Weights of a small GPT-style language model, trained from scratch on English Wikipedia: rotary positions, 5504 steps.
Each number is 50 + 15 x the weight over its row's rms, rounded and kept within 0 to 99. Layers, rows and columns count from 0. The size before them is the row's rms in percent of the matrix's.

# layer 8 MLP up, 320x128, rms 0.149, rows 268-301, columns 32-63
115:40 35 74 31 65 66 51 67 74 32 47 56 52 45 56 38 56 98 62 46 46 28 59 60 37 54 68 50 49 39 58 31
102:21 45 65 75 48 30 67 46 19 77 29 60 26 30 55 49 59 77 42 58 58 48 59 33 53 37 30 68 42 66 55 26
096:53 66 43 49 52 47 60 52 52 61 66 51 58 66 43 54 72 49 19 72 34 69 18 59 78 18 76 43 60 46 51 44
091:43 34 37 27 36 63 71 62 41 51 39 53 44 64 64 52 56 56 68 64 61 77 59 59 48 53 44 56 62 58 71 80
095:41 43 59 57 56 37 33 57 46 44 79 45 39 42 13 63 23 36 25 60 59 30 40 49 55 58 45 42 76 70 39 23
104:42 57 70 38 58 75 45 49 54 36 25 74 55 38 49 43 48 52 39 53 26 38 48 46 42 57 52 65 58 58 60 32
105:27 39 73 46 50 53 26 23 43 66 49 46 70 40 75 64 24 40 57 44 65 53 68 52 65 60 75 44 44 69 19 56
111:09 51 47 42 77 57 59 56 58 64 32 48 91 36 34 76 30 50 75 43 61 43 16 22 32 58 55 49 57 38 33 55
105:21 50 65 65 49 25 31 44 65 62 64 63 41 52 06 37 44 47 66 55 58 85 42 25 57 38 49 62 37 55 63 58
101:43 59 37 46 18 59 53 30 53 67 37 44 62 53 52 52 82 54 75 29 53 64 81 39 53 29 72 67 62 50 29 24
098:32 46 66 44 46 51 37 55 67 61 22 57 62 43 47 33 71 53 41 50 67 52 47 23 63 55 51 53 35 30 54 76
093:52 37 46 49 42 52 41 51 52 37 37 50 50 29 90 36 23 35 48 51 36 38 57 19 29 81 71 41 67 39 69 47
104:78 48 65 62 54 67 48 12 54 46 82 49 37 60 50 48 67 61 52 26 37 38 52 47 49 69 32 69 86 47 73 88
097:45 42 38 58 62 67 65 37 22 32 37 63 41 58 65 75 59 55 46 57 46 24 45 53 53 78 44 27 29 48 47 66
093:56 47 72 40 44 60 53 39 64 42 68 25 64 38 43 51 61 69 24 27 22 55 51 48 42 62 70 27 22 46 54 33
103:69 64 46 29 61 60 44 59 49 49 68 70 68 68 23 48 66 86 28 54 31 44 28 70 64 65 50 38 69 57 35 21
102:67 51 62 67 66 51 58 58 52 42 66 79 74 56 32 31 51 26 61 47 50 54 48 69 75 27 40 43 49 54 56 56
098:36 40 39 37 87 35 63 55 65 45 48 65 60 41 41 40 26 59 53 67 54 46 59 58 48 53 76 68 56 54 43 35
098:96 73 72 48 30 43 47 50 56 36 36 67 69 41 35 26 56 70 33 23 36 34 66 50 29 65 52 28 59 54 62 61
101:69 44 47 42 68 40 69 41 53 35 33 55 36 61 46 54 36 49 42 31 54 54 60 57 51 64 48 65 43 74 74 49
106:64 54 69 50 55 31 30 51 39 71 36 53 23 50 53 17 62 61 72 25 33 49 51 39 70 56 61 60 63 41 66 51
109:38 58 42 08 39 62 35 42 45 49 56 39 39 43 75 50 48 60 54 45 51 57 60 35 27 40 65 35 69 49 52 49
097:60 63 59 36 54 68 44 35 46 38 54 72 25 41 58 41 73 67 72 53 73 51 46 53 73 31 42 24 42 16 83 57
096:53 43 61 55 31 38 33 53 42 60 27 52 55 36 36 20 42 50 75 46 56 69 65 31 54 45 38 67 44 61 27 58
098:54 16 65 58 66 32 78 46 35 72 57 29 48 53 71 77 44 47 79 42 34 61 44 38 81 57 55 32 44 38 53 45
096:31 46 40 40 39 30 25 63 45 58 48 58 74 54 41 47 46 51 43 62 58 65 35 37 52 33 33 59 43 36 70 57
101:46 42 54 71 57 63 49 58 53 18 71 49 38 43 53 50 52 62 37 91 33 50 47 61 41 60 61 60 60 71 67 57
092:41 76 41 63 54 83 44 69 44 75 55 57 47 53 38 52 38 65 50 44 45 41 33 68 49 36 48 66 58 68 45 32
113:58 25 42 64 62 42 44 32 45 36 62 61 33 60 06 38 19 70 57 37 77 18 61 37 33 45 47 53 45 56 57 55
095:70 40 40 25 58 61 42 41 39 33 61 83 43 56 58 70 52 74 64 36 44 45 56 50 37 37 61 54 47 24 70 49
105:65 43 57 73 54 70 60 50 26 33 27 46 38 69 45 69 50 09 62 40 48 51 44 19 56 42 57 57 58 41 61 65
093:76 45 90 56 48 49 62 81 67 35 79 50 33 50 39 48 48 29 57 47 68 35 58 33 46 84 52 42 60 43 50 68
102:45 43 49 54 48 67 17 74 75 59 80 25 51 50 42 43 28 70 39 51 52 47 33 42 39 34 25 38 48 64 58 51
105:67 75 30 31 58 51 46 60 51 63 44 44 41 65 62 33 28 60 39 37 41 43 42 69 46 48 68 66 42 59 79 45
# layer 8 MLP down (transposed), 320x128, rms 0.146, rows 268-300, columns 32-63
110:40 49 40 97 62 53 47 42 56 51 44 63 61 51 50 61 58 31 51 35 52 35 54 28 09 71 55 48 34 48 67 37
102:54 43 56 49 58 48 67 46 36 51 40 50 46 59 37 65 44 47 40 43 29 59 49 43 39 43 17 59 27 63 61 49
098:69 54 09 55 56 38 46 56 54 46 81 44 50 49 79 55 39 62 70 35 49 44 28 55 53 25 17 34 55 57 39 90
091:50 56 43 49 32 52 66 48 56 72 48 45 47 35 53 24 52 50 64 25 67 17 50 21 32 66 67 58 64 18 46 68
096:43 52 43 57 85 61 62 57 62 58 45 56 56 38 40 18 40 46 64 38 51 41 13 30 74 42 61 82 56 79 51 59
099:27 52 65 68 46 59 49 33 57 36 28 47 33 41 57 41 51 50 66 54 45 34 43 44 27 68 42 40 59 19 45 38
103:72 64 38 64 29 60 40 43 65 70 57 41 49 59 42 32 53 45 23 12 55 51 41 16 60 46 63 51 45 63 52 60
110:29 32 58 32 57 38 51 58 52 60 74 67 74 59 29 34 59 67 29 63 43 64 52 59 46 19 32 26 79 52 31 66
100:56 54 42 23 75 52 39 26 66 46 41 56 56 75 37 39 45 54 64 28 52 33 54 53 71 35 24 48 57 52 31 42
100:27 30 75 47 60 56 50 65 40 09 31 74 47 55 40 35 93 53 39 22 28 67 62 73 09 35 55 54 32 56 33 53
101:38 58 47 60 27 48 73 52 48 26 45 18 57 64 41 38 54 83 74 55 45 59 72 48 58 84 70 44 60 11 51 49
093:46 50 46 19 60 62 42 25 39 43 68 32 66 64 60 61 47 44 26 49 30 42 73 46 48 60 56 68 48 47 35 51
106:41 52 19 39 38 70 59 34 48 35 54 72 45 76 57 38 50 57 31 61 31 28 68 74 65 69 42 60 55 63 24 49
098:45 60 56 55 62 48 44 24 66 52 41 49 58 55 42 45 59 53 50 31 55 53 67 31 66 29 67 15 57 42 42 59
092:63 42 35 47 24 43 47 42 35 48 20 48 32 55 30 52 67 54 52 53 41 89 65 56 28 59 38 39 65 60 66 68
100:64 58 37 28 63 62 77 53 51 43 48 31 63 69 51 55 45 49 57 32 24 34 46 43 26 56 65 39 29 44 33 60
102:61 58 63 64 44 45 45 53 66 56 44 64 69 44 55 35 84 74 54 23 47 29 52 37 23 61 73 42 42 49 37 44
101:52 56 74 46 41 71 37 42 50 41 47 50 49 79 29 39 68 67 12 57 49 67 39 36 63 68 43 61 52 61 66 69
098:38 50 49 40 69 62 77 41 43 54 51 56 52 48 39 37 34 58 38 54 38 62 72 43 60 40 51 56 70 56 78 33
101:23 45 45 35 40 33 72 46 72 67 49 41 53 55 34 24 49 55 62 56 69 68 59 50 28 41 49 58 63 78 65 42
104:56 29 43 38 36 67 84 46 31 63 25 63 42 25 54 50 72 57 54 45 63 71 74 54 40 73 47 61 25 47 43 60
106:31 62 35 47 41 31 39 53 51 66 50 28 57 42 70 65 56 61 44 48 36 26 32 62 77 41 97 32 76 40 57 45
098:67 88 76 40 45 38 54 63 63 29 57 53 81 73 32 46 54 52 48 49 72 32 52 47 33 48 48 65 35 47 47 68
096:73 47 70 60 62 44 63 69 76 30 82 61 45 55 32 43 20 21 65 28 39 53 72 60 45 54 34 56 65 39 35 51
094:60 58 69 44 43 54 21 50 42 42 46 58 48 24 64 53 42 38 74 64 56 22 46 57 39 74 70 38 44 39 55 56
096:44 56 65 62 58 74 91 50 56 63 50 51 44 57 51 41 42 46 68 83 31 24 55 60 90 57 67 53 54 42 64 47
103:69 42 66 45 61 46 54 30 31 18 62 69 71 58 57 40 53 19 42 44 43 59 64 66 55 47 26 35 58 60 65 63
092:26 55 44 53 47 61 52 45 55 35 22 49 55 23 62 33 71 41 48 51 49 58 42 51 52 40 72 63 59 41 62 30
110:42 66 42 42 67 43 74 53 73 43 53 56 47 48 44 66 40 56 60 66 45 44 60 53 29 44 47 51 26 71 39 60
097:54 53 68 32 54 38 41 58 41 34 55 35 57 49 51 58 82 72 47 48 48 33 44 58 82 29 53 44 82 58 43 60
103:53 37 49 37 36 63 57 49 57 60 60 31 59 32 62 45 41 41 33 84 37 31 70 27 16 57 61 44 62 44 45 49
095:31 64 59 55 47 47 31 55 73 65 27 35 67 53 34 47 53 74 42 62 59 44 61 64 58 48 73 41 60 49 56 41
103:39 71 43 53 68 33 32 65 58 46 55 36 33 55 67 31 18 68 45 26 67 38 39 70 12 35 63 22 51 66 50 46
# layer 8 MLP gate, 320x128, rms 0.163, rows 269-301, columns 32-63
104:38 36 60 62 48 34 47 45 54 50 56 57 03 44 56 51 52 54 42 26 60 65 57 58 36 40 36 52 60 66 55 55
107:82 48 72 65 23 40 55 43 40 41 27 43 46 69 52 20 37 40 46 66 64 33 52 61 19 60 40 52 34 62 65 40
093:43 30 60 50 63 45 56 65 67 78 59 34 44 44 31 76 46 41 44 50 58 41 39 40 31 46 46 52 33 66 88 35
095:55 36 62 34 48 30 69 56 44 74 37 48 70 59 55 49 26 43 45 62 97 65 74 35 65 38 47 33 62 51 67 56
096:41 45 81 50 50 46 53 58 29 60 60 37 26 45 30 54 33 42 47 41 46 46 42 47 24 55 61 43 77 68 58 64
096:47 22 46 41 72 49 04 49 50 81 60 71 39 15 29 50 57 67 41 45 53 49 46 75 44 72 55 79 47 71 70 32
096:42 36 46 45 59 46 43 43 63 39 47 60 52 32 62 42 51 49 27 58 49 73 59 45 78 30 49 46 56 62 34 40
108:43 41 49 58 35 46 44 61 36 60 66 74 46 41 49 77 47 76 44 44 38 61 50 47 28 41 51 58 84 65 47 24
096:19 29 62 67 45 50 49 50 34 48 35 54 55 05 65 62 55 53 52 71 41 54 28 58 28 37 23 54 27 70 48 54
095:46 31 44 48 62 35 44 32 64 43 23 61 30 10 52 76 44 44 42 42 54 55 42 56 58 47 16 62 41 60 53 71
094:45 46 44 30 42 60 40 61 43 49 61 29 47 56 56 41 57 83 62 29 55 38 50 63 51 66 52 57 49 59 58 37
107:57 30 35 35 01 57 29 29 47 18 30 50 50 33 33 72 29 59 48 52 29 57 67 59 54 62 51 46 68 88 47 76
098:50 33 51 42 31 32 61 42 25 39 47 38 22 41 62 55 44 55 51 39 64 72 46 69 55 25 54 66 50 63 36 57
098:82 64 59 51 29 58 69 39 51 35 67 56 64 43 71 43 46 43 24 24 57 54 38 41 50 61 34 25 21 53 59 57
104:42 54 60 05 42 22 34 60 22 61 44 41 67 50 41 71 56 62 36 39 79 81 32 66 50 47 51 77 26 68 49 45
101:70 49 39 55 68 63 56 58 71 57 37 72 46 29 50 29 47 74 42 42 44 46 57 69 65 71 57 57 75 73 60 48
093:44 16 44 42 48 43 48 72 76 55 27 42 61 42 42 45 33 47 46 38 61 49 60 47 38 33 66 69 50 48 39 56
100:50 39 63 12 39 49 43 59 50 44 38 63 45 34 63 39 24 35 41 54 53 46 54 60 43 81 58 79 80 47 25 34
103:45 49 52 42 37 64 43 52 70 57 20 42 49 46 81 30 45 60 50 53 69 38 52 62 51 50 45 54 34 38 39 73
102:34 41 39 63 29 41 31 33 19 47 51 55 46 50 56 55 39 55 23 56 71 56 77 54 51 60 44 53 44 54 45 75
107:51 53 55 51 43 22 35 70 54 55 42 62 63 30 61 64 40 57 43 44 40 48 55 44 30 30 61 36 57 36 37 42
095:58 27 51 47 47 34 49 51 22 57 46 48 42 21 73 44 36 46 49 65 42 57 52 32 27 71 46 35 60 51 24 59
096:52 41 54 59 26 25 76 53 39 49 41 50 28 44 62 49 52 29 49 54 90 29 58 61 51 66 62 24 47 76 63 58
105:78 24 62 52 24 30 43 21 55 45 43 46 23 57 36 51 24 45 34 40 42 43 42 56 36 34 79 56 47 51 41 58
096:43 78 92 63 44 44 38 65 48 42 62 67 44 47 49 21 43 54 17 56 50 35 28 65 50 52 59 45 33 53 77 72
110:37 37 53 42 48 22 65 65 51 54 42 59 73 56 66 60 43 55 56 17 58 44 51 38 44 48 33 62 42 71 48 53
093:55 32 39 25 42 58 40 62 57 59 48 46 72 56 55 76 58 61 52 16 57 67 39 65 52 65 48 75 40 52 53 40
101:36 53 71 26 51 26 64 55 48 66 63 67 53 26 73 67 61 47 67 49 44 48 62 33 43 45 32 73 45 56 50 27
096:58 47 50 71 35 41 43 43 53 56 73 49 23 38 54 58 43 55 43 66 40 53 59 53 47 41 19 47 57 46 53 65
103:43 46 60 52 39 34 53 53 48 60 45 65 70 21 64 45 46 36 33 50 89 20 76 45 38 84 38 59 75 49 38 55
094:65 44 59 39 41 68 52 45 66 33 35 47 23 50 39 48 43 59 41 31 73 32 74 47 52 62 35 52 67 46 77 24
098:36 51 56 73 44 25 53 78 48 81 37 21 49 30 51 24 46 38 59 39 49 40 73 51 20 51 59 75 54 49 52 19
107:74 43 63 51 53 48 34 61 39 34 45 43 62 46 55 31 35 29 20 52 62 64 51 75 59 45 44 45 52 51 76 91